Each number is 128 + 24 x the weight over its row's rms, rounded and kept within 0 to 255. Layers, rows and columns count from 0. The size above them is the row's rms in percent of the matrix's.

# layer 7 attention value, 256x256, rms 0.13, rows 35-63, columns 0-63
size [104  91  99  93 105  93 102  99 101  96 101 108 107 103 100 102 110  98 101 107 110 100 100 113  97 122  99 111 108]
[[142 137  95  92 123 154 136 134 110 119 107  91 164 100 184 129 125 141 122 112 108 109 102 117 133 183 122 126 161 169 142  84 126 138 116 132 113 149 113 139 160 117 121 122  90  91 110 113 128 109 131 151 122  94 156 132 102  88 113 116 122 144 128 166]
 [ 78 179 144 129 149 121 157 138 165 117 125 164  84 153  90  91 145  93 131 123 142 133 177 121 122 133 117 147  92 140 117 118 115 109 106 109 110 142 151 160 115 150 129 142 180  88 134 123 117 112 125 154 142 121  89 114 149 140 116 170 134 111 113 140]
 [118  96 117 169 146 135 185 165 116 134 100 121 166 101  99 116 128 129 129 146  95 111 123 149 111 115 122  92 176 150 101  86 138 130 123 122  94 146 111 139 138 128 132 116 132  99 117 153 112 128 132 155  77 129  92 146 139 109 142 161 104  94 133  61]
 [152 179 122 127  80 135 130 162 150 102 157 121 103 119 105 119 130 155 111 105 153 104 130 144 137 149 132 156 141 119 109 135 161 115 149 129 168 159 147 135 131 166 154 138 112 110 135 129 122 108 112 112 119 129 109  91  96  90 112 126 104 130 169  81]
 [130 122 122 124 120 149 115 124  89 157 116 121 140 144 138 161 138 181 133 137 145 148 100 131 139  92 109 145 155 113 101 158 127 121 156 160 131 150 187  68 133 154 123 127 145 140 135  99 157 102 128 135 151 135 106 118 126  91  98 113 141 164 142 130]
 [106 156 118 171 160 167 124 143 103 116 150 137 135 142 136 117 139  92  78  69 115 173 134 129 107  96 113 128 119 120 106  96 156  97 107 149  90 113 129 122 150 126 149 145 142  80 151 159 114 187 138 117 140 108 141 167 114 156 131 126 156 150 156 113]
 [155 159 107 129  84 137 124 127  72  93 155  97 125 102 114 102 145 107 135 114 116 138 156 161 128 143 126 113 135 126 139 137 133 146 115 120 110 155  84 175 135 124 165 130 167 136  98 140 110 107 131 102  80 166 136 128  99 136 128 158 142 105 111 109]
 [149 123  86 141 101 114 141 129  64 125 109 136 173 108 118 121 122 129 170 161  87 145 180  90 141  91 111 131 154 164 138 155 154 140 129 118 108 125 134  97 170 135 157 126 126 122 148 114 125 128  96 113  82 111  98 174 104 120 101 121 138 165 144 116]
 [195 129 168 125  96 160 170 109 152 137 135 119 161 144 156  96 149 148  94 128 143 123 115 134 154  99 116 104 128 153 145  90 118 168 111 106 169 129 118 122 113 145 118 145 150 138 181 159 127  97 100 124  89  67 109 117 104 103  83 103 101 152 144 147]
 [108 153 117 131 106 111 132 135 130 121 145  87  89  94 157 152 126 107 128  97 106 167 119 121 137  86 136 110 138 155 145  74  88  85 105 133 151 167 143 126 119 105 110 118 106 111 157 142 157 117 111 142 140 139 152 118 173 141 123 126  94 101 129 111]
 [125 114 134 132 147 132 130 112  85 103 116 143 139 109 108 175 127 120 130 118 133 105 174 105 154 196 145 162 105 165 165 137 142 156 152 140 104 119  96 142 118 154 115 136 119 144 123  73 101 138 154 147 100 128 134 124 130 101 122 120 141 150 142 116]
 [107 126 127 154 107 108 138 111 133 104 137 143 168 102 115 168  90  91 143 148 123 123 149 130 136 132 130 129 123  99 117 134 184 104 160 104 111 130 117 118  96  83 101 120 106 129 131  80 138 143 145 130  93 107 158 133 156 118 133 109 120 152 139 165]
 [117 124 147 148 125  98  72 154  93 120 168 111 109 108 179 165 143 120  97  99 129 159 119 119 122 165 143 125 125 137 118 111 152 140 150 110 137 102  93 156  85 134 128 146 143 181 100 139 135 114  96 145 131 169 166 148 152  81 164 128 114 125 105 133]
 [125 115 131  90 112  97 101 145  98 110 161 110 126 102 132 132 155 102 103 126 105 111 135 135 116  80 146 106  93 144 132 163 159 141 147 144 153 121 129 131 143 127 126 137 138 118 143 139 158 141 136 120 117 152 159 165 138 128 181 115 133  89 153 168]
 [121 134 161 175 104 159 153 155 122 106 129 155 123 122 109 141 152  99 136 171 121  91 150 124 134 171 103 201 126 126 103 129  91 128 114 112 131 128 145 123 107 122 156 128 156 146 117 113 157 167 132 143 118 147 156 106 125 144 145 100  97  97  91 127]
 [ 77 128 115 136 107 127 104 163 146  73 111 142 144 134 120 100 116 131  94 116 102  97 154 111 143 115 135 110 133 136 162  74 137 142 126 124 131 143 115 105 171 141 115 130 109 161  86 147 107  88  86 133 130 113 136 121 129 126  97 162 127 126 115 136]
 [140 177 105 122 121  77 116 128 153 103 112 146  98 145 124 106 163 164 130 122 154 144 153 150 105 167 134 168  75 134 112  92 113 166 202 133 115 114 133 158  93 136 108 135 144 143 125 115 147 128 145  89  88 148 117 150 151 125 113 143 139 138 110 138]
 [ 82 112 151 109 138  91 153  98 129 107  82 128 141 153 162 135 167 166 166 116 131 134 170 141 141  96 103 133 140 185 126 140 178 121 145 119 156 124 112 132  98 145 113 141 100  98 125 125 117 143 119 124 110 141 110 162 135 132 142 114 163  94 137 200]
 [ 95 155 127 138 102 106 170 107 175 157 134 167  69 129 100 126 148 164  89  84 111 146 126 128 139 128 100 155  84 139 143 119 133 112 147 134 159 155 133 107 129 136 135  86 185 156 103 136 136 109 138 143 121 138 157 106 139 110  68 163 112 115 148 133]
 [ 98 175 127 166 157 131  78 143 153  70 108 138 153 127 137 117 116 123 109 134 142 106 121  98 110 114 126 116 116 143 127 136 146 158 154 118  89 102 121 145 181 103 164 131  68 181  99 159 122 155 110 111 109 128 142 130 190 100  99 164 180 107 140 116]
 [113 132 112 112 101 132 104 150 151 102 146 177 129 118 130 149 109 106 131 108  90 119 165 123  76 108 115 109 161 139 177 142 132 116 119 155  88 103 127 112 133 143 151 129 125 104 126 159 116 135  89 148 136 176  77 144  99 136 150 122 122 102 111  95]
 [125 131  85 162 112 143 170 154 108 122 130 124 155 121 119 140 146  83 129 148 124 122 136 147 118  79 117 139 175 126 132 161  97 136 130 175 151 106 119 113 163 115  81 133 117 142 160 156 147 141 120 109  87 140  88 154 132  82 133 109 123 121 169 141]
 [ 93  73 132 118 128 159 119 111 100 111 186 113 126 139  93 141 134 134  70 136 168 110 173 109  90 129  86 140 143 139 145 134 138 131  93 140 114 131 139 176  86 112 144 102  85 178 169  85 132 142 150  96 129 139 124 189 133 134 132 160 129 143 139 131]
 [121 159 167 140 119 116 136 136 124 139 137 125 154  94 126  88 140 160 132 118 151  89 186 138 167 130 126 161 137 133 142 136 143 119 160 135 115 139 100 113 114 104  82 156 118 106 145 145 173 147 154 126 176 127 137 146 150 103  97 127 154 156 164 174]
 [151 123 147 135 109 143 147 134 117 128 133 134 208 143 152 110 105 151 125 138  81 135 128 129 121 100 148 146 143 141 161 105 104 125 110 166 151 144 122 144 162 131  97 127 140 129  86 135 139 137 154 109 113 103 135 134 114 127  92  93 157 138 163 167]
 [103  86 147 101 153 160 139 165 146 113 139 125 138  79 141 142 126 109 147 156 104 123 158 126 123 103 161  83 173 155 114 168 113 120 140  94 122 103 146 140 116 119 149 101 104 151 134 149 113 111 107  97 128 136 135 141 150 143 150 111 169 126  79  81]
 [112 124 152 115 151 136  81 133 113 136 143  99 114 146 139 116 151 125 120 126  94 117 169 102 136 140 157 146  89 145 131 111 136 129 148 112 127 105 126  82 127 111 151 131 158 129 158 109 160 151 122 109 155 149 144 102 150 141  81 112 113  93  72 131]
 [131 127 122 114 149 126 148 129 138 171 157 146 151 150 135  98 101  89 154 125 123 179 114 129 110 166 135 117  86 126  95 167 126 142  91 136 141 150 105 123  97 139  94 138 124 115 119 101 106 173  88 170 115 139  91  98 119  95 143 149 122 157 111 163]
 [154 138 138 113 129 148 157 130 154 137 127  86 137 112 122 103 157 159  90 141 161 127 100 155 133 152 147 140 153 139 166 150 126 130 126 103  99 157 113 116 109 168 112 100 148 114 136 110  94 119 161 174 157 151 109 112  94 134 115 126 120  80 139 178]]
# layer 7 attention output (transposed), 256x256, rms 0.119, rows 35-63, columns 0-63
size [100  91  94  86 101  94  92  89  96  94  95 102  99  98  96  91 103  90  93 100 103  96  99  97  88 104  92 104 101]
[[ 97 119 139 164 164 145 123 115 127 155 150 125 106 138 119 130  86 124  95 132 142 186 184 149 144 131 117 162  95 103  89  96 129 119 108 131 151 116 127  92  87 115 113 136 169 147 174 146 138 160 132 114 132 176 108 146 161 153 127 166 109 126 145 140]
 [140 104 124 113 124 130 106  99  78 137 139 132 145 137 128 100 115 151 127 162 129 116  98 169  96 129 136 135 122 138 142 161 115 109 137 132 121 142  94 139 118 151 106  96 117 147 124 130 123 126 152 117 100 136  86 138 120 122 129 101 151  68 120 147]
 [135 158  98 137 114 145 124  86 132 112  92 136  68 156 146 109 137 145 149 116  93 199 118 179  86  79 172 140 145 110  78 137 156 112 120 147 159 130 106 129 155 148 100 117 145 115 128 144 129 131 141 142 141 124 123  89 115 152 102 117 125 143 144 169]
 [130 129 132 112 127 154 132 144 130 140 101  99 117 113 122 105 156 133 115 124 128 151 132 114 118 127 100 126 133 121 119 104 113 147  96 156 134 128 129 139 183  95 138 129 143 124 156  84 128 124 117 128 142 104 161 129 134  80 139 145 104 122 113 143]
 [130 127 126 167 121 116 135 110 132 114 137 155 132 114 153 164 155 117 163 132 100 108 163 140 116 126 109 125 105  98 109 110 122 188 127 149 141 151  76 130 142 161 150 122  94 136 121 141 153 114 144  87 134 107 162 120 132 143 153 125 128 112 120 127]
 [137 129 149 170 107 140 160 107  89  96 107  95  92 123 102 143  78 110 212 141 112  83 173 138 137 143 145  96 140 119 133 137 108 157 157 145 159 160 147 123  94 130 105 105 131 147 105 142 108 107  77 128 151 137  88 167 124 104 175 110 152 145 182 148]
 [117 136 143 107 161  91 106 145 119 137 136 116  94 115 126 142 130 129 128 155 130 110 116 118 142  94 132 150 103 100 154 140 130  88 141 117 119 103 112 132 121 126 121 144 117 132 149 101 175 128 104 146 146 126 149 132 154 130 108 145  95 123 135 157]
 [ 58 134 144 143 133 106 163  96 131 126 101 150 148 127 150 137 116 134  94 115 118 124 145 107  89 135 171 165 117 133 143 128 128 143 135 107 159  97 136 101 103 108 114 129 132 126 127 185 113 146 118 128 115  89 102 128 176 133 169 139 102 128 137  99]
 [131  91  85 183 158 142 132 171 150 151 136  89 134  86  96 113 147 132 161 149 187 128 118 114 123 151  76 151 127 138 124 136 138 167 142 176 140 114 141  96 114  81 143 157 124 137 139 115 153 126 136 109 161 134 156 151 159 193 110 140 110 124 122 150]
 [112 160 105 129 152 134 122  82 115 116 155 135 125 143 128 134 125 152 100 131 138  74 182 143 134 133 105 123 113  94 135 159 148 123 117 167 135 143 112 112 128 142 177 142  66 154  88 102 111 149 115 183 112 129 137 139 137  94 123 111 152 119 175 150]
 [113 109 123 111 114 126 119 131 117 119 140 107 170 147 126  99  61 148  86  95 131 157  95 108  99 122 127 120 182 157 163  86  71 128 120 126 121 122 131  73 150 113 168 104 141 129 134 166 171  76 137  94 160 125 116 109 150 121 126 133 116 124 107 190]
 [143 127 118 127  78 110 160 115 134 105 137 158 143 139 138  98 188 105 167 143 132 132  97 109  93 113 152 158 153 104 108 155  71 175 114 129 171 112 142 143 122 120 159 146 152 128 163 148 159 110 175 137 129 118 143 126 115 107 140 124 128 108  77 131]
 [125  89 126 157 123 127 136  98 141 121 126 123 154 131 105 114 157 119 137 106 148 141 181  92 172 157 134 108 133 164 172 105  72  99 106 144 114 115 105 135 123 124 131 111 135 100 157  94 173 117 151 111 123  99 105 118 127 145  88 118 152 139 131 135]
 [168 157 161 158 101  74 138  97 120 165 156 148 129 140 154 119  99 140 128 134 102 106 167 128 180 157  97 156 140 111 120 132 147 110  92 119  95 162 114 126 156 121 136 144 132 141 118 123 153 134 129 136 146 111  80 141 175  90 132 110 115 165 127  98]
 [133  95 151  80 126 168 161  88 114 117 137 121 171 134 101 130 107 128 117 133 145 147 112 137 111  68 105  97 118 150 175 133 119  89 145 134 120 127  80 113 101 169 128 156 156 131 143 148 140 106 151 123 125 152 154 127 103 136 157 132 145 128 157 121]
 [ 87  94 132 137 149 103 147 133 140 171 126 131 122  97 139 127 128 129  82 120 188 132 138 130 158 136 163 143 146 125 143 138 144  62 140 111  76 131 117 156 120  91 124 141 103  87 138 154 130 183 185 202 151 116 116 117 117 123 147 133  86 172 154 150]
 [123 134 135 129  89 100 112 125 125 150 162 115 108 135 170 134 107 179 106 109 118 137 159 178 137  85  97  79 121 150 134  79 124 133  71 100 127 145  94 100 166 104 140 116 161 117 141 147 125 140 140 120 193  81 119  95  93 124 131 169 134  93 110 168]
 [165 120 134 140 136 132  88 131  88 126 151 127 106 145  70 138 114 141 111 123 140  70 129 125  97 155 143 129 135 106 147 116  77 134 133 123  87 127 127 148 114 164 133  96 127 174 133 129 119 105 162 132  86 124 149 132 154 123  76  97 100 125 101 136]
 [153 159 127 111 104 185  94 156 110 115 122 138 109 132 171 191 129 122 108 181 127 105 140 163 139 145 119 114 129 119 119 145 168 128  91 130 139 102 113  81 115 133 133 107 107 117 144 148 155 115 128 122 120 135  88  99 106 133 122 115 140  80 117 159]
 [158  72 116 140  94  80 137  72 108 161 120 128  92 111 165 125 143  97 163  36 155 150 141 138 122 143 121 124 143 140 137 118 103 102  93 101 158 136  73 144 147 116 112 106 146 156 117 137 137 149 166 126 165 103 125 151 153 136 151 149 128 136 148 157]
 [125 167  93 130 194 129 128 107 141 108 141 147 161 121 103 105  97 106  66 117 184 125  88 118 124 121 140 103 133 171 150 111 115 106 142 119 141 143 130 147 135 150 142 146 111 133  97 101 112 152 160 137 107 138 130 150 133 171 118 111 126 141 131 145]
 [118  90 110 134 149 117 181  96 167 129 114 134 134 104 107 135 145 116 106 116 100 120  94 109 127 120 149 186 118 139  94 135 117 138 135 142 102 165 143 116 117 138 133 131 154 136 157 131 147 142  83 133 104 118  99 122 136 161 130  99 137 136 112 137]
 [177  94 128 173 122  88 134 149 161 164 112 150 151 149 102 133 105 141 114 117  77 139 112 196 106 149 140 127 156 144 183 163 116 135 174 109  95 137 105  99 160 138 170 134 149 135 144 114 133 140 149 137 172 111 166 109 125 139 111  77 155  98 119 123]
 [132 101 130 115 106 134 137 116 107 159  78 143 145 172 114 105 119 144 132 169 100  98 129 124 136 137  85 136 109  80 117 130 135 144  69 109 161 116 187 142  97 138 152  85 147 138 158 152  69 126 131 152 108 102 115 113 172 109 185 158  94 113 128 135]
 [136 127 131 105 139 133 161  72 167 117 138 154 115  93 111 106 125 162 131  90 162 156 156 106 126 146 153 159 142  75 113 130 120 134 162 123 117 138 138  57 143 107 132 117 146 143 108 133 109 144 157 118 106 118 127 112 127 162 125 123 154 139 123 115]
 [143 117  94 165 129  98  95 110 130 121 167 170 165 138 114 155 122 115 133 107 151 120  96 144 101 151 177 105 146 114 123 143 128 143 130 102 121 175  94  96 130 123 138 187  92 133 122  81 107 172  98 115 127 124  88 150 108 127 128 115 125 143 135 103]
 [116 152  83 129 131 154 110 134 123 100 122 147 135  68 121 153 123  94 116 149 158 154 157 112 111 122 171 152 128 104 120 134 104 102 161 106 153 120 127 131 131 108 110 135 133 100 100 149 129 159 108 121 156 168 120 150 119 114 173 146 121 120 126 126]
 [111 137 110  91 124 100 127 108 137 122 119 113  99 153 177 117 203 128 106 134 129  98 168  93 120 130 111 123 139 112 152 116 110 106 157 144 153 133 123 138 172 120 116  92 151 115 113 125 118 112 128 132 148 173 139 152 172 105 101 163 147 156 170 126]
 [117 101 149 132 104 212 123 146 117 122 108 157  87 137 125 129 101 137 146 110 126 125 162 110 123 160 126  95 105  97  99 124 144 109  66 134 108  93 164 153  93 115  98 110 141 130 136 137 164  78 119  95 129 126 124 130 125  88 127 114  98 150 141 137]]
# layer 7 attention query, 256x256, rms 0.127, rows 64-87, columns 0-63
size [ 88  91  96  89 108  89 103 102  96  89  96 101  96 115 110 112 112 110 106 104 108 109 104 109]
[[143 124 141 102 131 124  97 146 154 126 150 144 111 147 131 128 129 159  75 139 125 117 146 161 164 138  85 141 139 123 129 125 154 106 149 160 145  99 108 137 144 137 140 108 148 123 135 116  70 107  54 128 134 180 123 125 145 165 149 164 121  80 121 141]
 [130 141 121 109 119 101 137  74 121 159 147 140 100 118 129 131 128 117 112 102 125 161 133 151 121 108 137 122 122 130 111 114 131  98  99 125 149 122 136 125 114 151 108 133  95 122 134 128 129 107 107 129 105 156 138 130  89 163 162 120 114 107 114 134]
 [128 121 111  99  93 136 121 138 135 140 140 150 133 103 137 143 160 155 102 103 160 115 116 116 118 147 153 160 127  94 123 123 170 132  91 155 138 113 118 192 111 147 102 115 130 123 105 137 129  91 135 154 107 153 137  94 155 127 130  52 125 112  71 112]
 [192  55 160 150 146 130 136 114 121 130 122 116 139 118 117 105 127  98 172 132  98  79 157 126 146 184 114 118 148 169 119 120 152 150 139  91 129  98 142 142 104 146 108 127 165 136 124 113 148 146 141 167 113 128 162 156  77 133  81 123 145 127 130 141]
 [145 142 128 153 119  81  79 135 130 112 158 116 113 104 144 163 123 114 123 135 158 112 133 119 172 137 130 155 143 122 108 128 109 155 119  81 137 131 160 144 156  48 175 110 104 117 163 139 196 101 165 151 140 116  99 120 132 119 125 104 121 110  98 144]
 [ 93 112 140 174 108 131 165  97 109 157 142 125 138 119 121 135  78 146 132 112 140 138  76 129  97  88 106 143  99  94  89 136 151 113 133 131 138 124 121 125 152 117 142 125 114 113 137 102 129 120 121 135 138  98  60 118 153 138 159 143  87 139 134 144]
 [121  93 172 106 118 130 144 178 164 124 152 186 107 111 132 132 116 121 131 139 144 143 143 128 113 154 106 127 109 142 144 146 143 121 120 119  96 122 115 119 122 123 127 150 100 128 132 100 123  99 103 158  93 127 120 101 151 115 120 138 147 147 107 125]
 [113 129 121 133 155 152 169 120  99 139 156 138 163 140 118 102 117  81 140 139 112 119 153 135  85 107 122 112 110 134 162 115 157  77 127  89 139 113 164 115 147 146 119 156 135 121 128 119 109 105 115 123 121 128 109 145  86 140 122 161 119 125 170 106]
 [108 155 102  85  86 111 120  98 136 147 148 113 109 137  95  86 162  87  92 116 127 105 133 156 117 135  91 122 111 107 140 123 156 137 116  99 134  92 119 127 131 170 135 102 150 177 124 154 131 121 105 128 117 177 153 130 144 134 141 133  96  95 118 132]
 [ 86 129 123 134 133 107 127 103 127 108 122 132 104 162 144 135 148 129 182 113 140 155 133 133 117 130 115 126  93 111 118 131  80 138 161 117 110 139 137 126 111 122 147 151 135 130 100 122 152 100 162 106 115  79 136 114 155 124 164 150 119  94 104 142]
 [110 169 161  93 147  91 121 129 108 134  96 121 115 149  92 104 139 147 105 105  93 122 101 142 140 110 121 141 110 127  91 132 168 147 113 145 109 120 136 105 120 108 142 135 142 136 135 147 109  66 112 135 138 147 126 117 121 122 136 110 122  95 117 158]
 [126 102 101 123 126 130 147 125 135 152 144 133 109 138 123 101 150 154 104 145 133 120 125 159  59 171 109 128 117 113 127 103 142 118 119 147 136 166 162 150 106 115  78 132 160 131 109 134 105  90  97  93 142 155 134 130 107 155 101 104 141 131 111 145]
 [121 120 166 129 135  96 125  85 106 132 130  93 121 112 142 140 150  88 130  86 112 124 118 111 177 153 139 119  75 158 135 105 117 120 123 126 130 122  83 121 110 152 141 146 115 184 138 110 141 204 166 115 120 167 149 165 103 118 128 184 116 169 126 123]
 [138  71 143 160 135 117 133 135 103 168 158 134  83 145 135 133 133 128 138 156 164 154 148 150 148 118 148 134 104 118  88 145 130 119  85  93 137 164  93 127  96 128 152 132 124 120 115 154 130  94 143 146 120 118 149 149 103 167  80  87 145 131 107 118]
 [103 110  92 116 127 131  97  94 148 140 115 122 128 116 143 124 132 125 140 119 156 117 126 150  95 127 118 164 145 124 143 118 135 159 156 149 106 130  94 149 149  79 118 137  79 134 141  79 189 108 157 157 141 153 147 135 117  97 151 147 118 148 187 139]
 [123 126 123 130 137 146 119 117 164  96 158 109 111 154 108 122 118 123 174  98 118 141 130 112 152  96 133 125 158 133 137 164 151 109 135 122 123 133 112 148 126 174  86 124 135 133 106 160 137 120 110 137 118 110 119 116  91 133 121 100 138 151 119 136]
 [119 118  80 160 137 108 130 156 116 156 178 116 159 138 132 102 138 114 159  96 143  95  93 102 100 143 126 121 147  82 103 180 114  95 153 177 149 146 112 135 146  64 115 112 157 148  92 128  96 138 125 136 160 164 155 136 159 124 130 130  94 167 146 112]
 [137 144 154 105 153  97 109 165 151  95  92 109 120 107  88 149 133 107 120 110 145  89 131 101 152  98 173 104 116 131 117 152 148 121 150 133 107 111 127 160 120 147 199 125 102 124  97 139 111 147 136  73 114 133 138 164 126 136 148 140 122 130 175 141]
 [128 147 133  85 117 147 136 138 114  93 135 157  81 109 114  90 130 115 134 124  92 135 130 145 139 139 123 138 151 159 150 134 136 138 133 119  86 117 127 113 106  98 115 116 104 145  74 116 165 149 146 157 145 154 131 151 120 152 156 164 136 122 161 120]
 [152 106 151 164 155 159 108 129 145 144 145 180 114 112 139 114 101 129 102 172 140  93 110 144 174 136 100 140 150 107 122 107  86 101 170 103 105 120 142 145 112 169 145 114 167 119 149 133 130 134 112 148  89 129 109 115  89 134 145 137 122 136 123 167]
 [ 94 145 117 139 115  71  93 133 119 122 148 143 127 153 128 107 137 134  99 141 126 160 109 169 113 145  82 135  82  87 157 154 150 167 141 127  81 113 153 115 114 101 169 128 161 120 173 152 123 101 148 142 150 144 103  87 146  48 115 155 113 151 132 113]
 [120 161 101  92 101 134 142 136 103 196 114 143 124 152 121  99 104 127 156 124 106 160 130 143 101 109 152 130 141 115 138 202  86  94 107  96 148 128 152 138 102 151 152 153 113 143 132  97 146 119 135 135 114  80 167 174 115 148 136 115  99 118 151 127]
 [156 127 130  87 137 149 125 122 150 109 128 192 126 152  81 144 105 144 134 147 131 137 162 132  89 122 145 119  97 131 113 147 139 106 167 144  72 155 152 114 177 129 109 112 114 154 138  85 122 138 179 100 158 125  78 152 102  65 128 124 164 147 109 111]
 [133 119  82 128 149 156 119 140 119  51 102 179 133 109 121 119 133 125 198 131 140 128 104 117 142 141 112 127  88 144 135  99 104 137 137 126 110 158 144 114  96 162  98 118 140 144 128 106 123 103 109 126 139 143  93  87  95 126 156 168 152  97 130 132]]
# layer 7 attention key, 256x256, rms 0.126, rows 64-86, columns 0-63
size [ 86  89 115 103 119 114  99 100  93  97  91 117 125 120 107 109 110 108 104 103 112 108 102]
[[109 133 153 102 124 160 124 143 142 145 133 173 141 169 146 123 148 101 135 142 122 158 132 119 163 131 139 142 109 138 114 105 130  88 139 161 121 122 132  93 146 145 137 171  90 142 108 113 123 109 156 143 159  97 121  81 138 123 119  86 152 128 125 145]
 [138 176 138 155 164  87 121 147 138  91 101 122 118 136 131 102  99 107 117 166 133 113 140 111 134  77  86 138 159 154 101 162 143 109 122 107 131 127 139 139 163 145 125  89 123 122 157 157  87 146 108 141 171 145  98 140  91 137 118 152 115 113 115 118]
 [173 179 104 132 148 121 119 181  63 140  97 115 107 123 141  93 137 153 101  93 132 123 142 108 153 113  96 101 138 113  87 147 127 164 108 106 157 119 150 164 117 111  98 130 118  97 122 197 116 121 133 141 117 128 163 120 137 149 111 174 110 111 103  83]
 [ 87 172 134 148 125  94 144 154  83 127  93 112  85 140 131 113  99 149 113 114  87 151 123 135 169  80  79 128 140 132 129 134 142 174 166 107 145 138 156 145 119  92  77 109 112 102 107 127 136  99 113 144 135 109 118 118 156 146 110 133 107 111 149  85]
 [152 142 126 147 124 142 122 108 143 115 163 145 105 129 122 127 128 117 174 147 137 123 124 133  99 120 149 111 101 141 123 139  68 173 157 145  92 156  91 119 178 144 143 117 115 200 105 142 145 123 156 125 106 123 130 133  86 152 140 171 148 137 105 124]
 [132 127 173 109 120  86 148 129  79 153 103 133 123 131 152  87 157 123 141 134  99 120 124 188 139  87 159 127 131 125 147 104  81 128 137 107 132 172 120 142 102 148  90 142 134 115  88 110 129 126 137 130 114  98 118 128 146 130 143  96 130 130 161 143]
 [151 158 116 142 116 129 166 157 141 158 158 154 115 136 165 142  99 121 136 160 160 124 143 142 137 148 111  87 134 120 112 123 119  87 129 139  98 115 150 126 125 160 109 122 140 127 140 138  97 147  99 154 160 138  97  91 160  87 126 107 162  69 121 134]
 [145 112 119 133 122 115  72 142 178 135 124 105 107 104 113 130  73 131 111  89 120 143  93 167  78 133 116 163 131 137 133  90 122 140 151  93 161 140 200 133 147 123 107  90 205  67 104 167  92  94 135 149 107 102 129 151 158 111 142 122 149 102 142 115]
 [176 159 179 149  91 126 133 138 114 158 145 148  94 113 112 166 140 169 161 175 120 129 124 110 143 100 128 165 151 134 155 102 130 117 118 126 107 149 170  84  99  95  88 113  92 117 136  96 125 154 115 115 130  99 131 106 111 147 130 124 105 116 152 153]
 [157 121 121 144 161  74 129 131  99 136 122 117 104 129 108 122 115 119 154 120 135 139 126 109 158 164 157 118 135 111 105 137 141 127 128 114 134 144  99 106 169 153 131 138 167 116 123 125 157 103 152  86  82 142 125 138 109 145  78 126 170 117 140 129]
 [ 75 147 138 104 137 123 142 130 153 139 146  92 114 206 125 114 168 118 157  89 124 120  97 132 165 115 143 121 108 142 155 168  90 147 148 150 119 114 184 100 107 148 144 129 150 147 145 118 170 124  83 145 127 127 139 169 133 165  92 212 124 115 121 101]
 [123 189 135 146 134 138 126 152  94 128 137 104 107 105  90 138 127 131  77  94 105 135 135 116 143 111  73  95 121 125 157 139 138 137 122 129 144 132  98 152 140 122 115 102 156  68 138 150 100 117  99 123 111 116 176 110 153 126 132 131 117 145 145 110]
 [135 196 134 105 147 128 158 146 108 159 117 144  87 152 125 136 125 142  96  97 108  99 125 132 142  84 152  93 129 113 130 135 153 127 153  95 153 124 160 148 131 145 101  88 156  88 143 140 118 137 104 106 103 156 148 114 189 116  83 119 113 115 115 129]
 [160 102 137 143 152 140 137 110 134 143 163 150 120 171 152 149 104 127 147 113 166 129 182 111 104 120 115 114 141  99 129 114 117 139 137 136 165 121 125  94 136 122 151 102 142 113 132 114 121 141 144 107 123 142 118 108 140 100 132 149 140 120 120 103]
 [159  77  96  99 136 118 133 101 155 104 125 143 146 161 140 191 146 135 138 124 107 124 162 160 111  96 132 125 103 141 115 150 123 156 104 126  93 112 148 106 122 105  63 122 129 129  94 132  88 153 131 115 132 145 127 177 160 135 154 168 133 141 112 111]
 [143 112 139 107 102 130 154 134 151 107 113  85 143 133 139 150 121 142 121 102 159 130 207 146 146  92 161  91 169 115  98 126 138  85  87 120 129 142 192 199 124 114 154 118 101 142  85 145 112 107 143 106 110  92 173 145  78 103 112 132 160 117 110 131]
 [ 93 116 124 138 140 121 138 159 122 175 116 147 139 174 153 135 145 102 104 112 101 112 120 125 156  75  78 122  99 133 129 150 108 101 136  92  99 137 122 144 158 151  81 157 131 149 119  84  87  99 117 136 100 153 127 122 129 140 130 143 113 136 124 102]
 [125 148 136 146 107 110  88 113 155 118 113 141 167 148 171 166 133 118 103 142  70 126 101 120 150 163 123 123 101 123 109 109 155 116 125 131 123 164 159  99  85 182 143 142 161 108  62 130 164 121 116 133  75 131 167 112 119 142  94 152 119 120 123 133]
 [126 105 101 167 125 150 149 119 151  87 165 161 153  83 127 114 155 134 132 152 126 126  97 146  83 116 103 143 122 157  95 114 132  82 135 158 120  94 140 123 191 157 121 112 123 115  93 125 184 109 165 158 138 142 164 158 146 105 103 158 128 147 191 154]
 [112 109 151 139 161 152 124 147 167 125 132 147 151 180  95 106 123 163 126 143 139 126 133 157 100 123 133 131 145 124 110 134 136 146 145 143 111 106 127  85 151 110 158 110  90  97  92 159 118 153 122 124 133 101 114  99 139 156 137  82  84 137 121 155]
 [168 115  80  88 130 156  69 120 107 128 163 120 114 133 113 168 144 137  95 157 152 104 140 141 124 174 115 112  92 130 147 181 157 138 103 101  83 132 112 125 176 134 120 137 117 143 117 110 142 139 149 173  96 116 133 116  98 110 122 120 129 116 116 150]
 [100 146 101 113 158 110 111 124 116 154 130 147 145 134 123 141 155 136 149 110 136 116 114 147 155  99 112 136 127  74  84 127 103 166 127 138 131 127 138 187 115 126 129 133 131 127 138 135 130 122 104  93 119 120 101 142 132 129 141 105 144 110 139 100]
 [130 138 106 113 126 187 114 123 124 130 144  77 128 142 106 132 124 137 152 139  92 123 124  80 125 152 113 158 137 148 159 105 125 137 108 141 134 126 156 144 148 133 116 102 128 135 123 131  71 178 114 115 133 124 156 150 145 126 158 130 124 125 157 104]]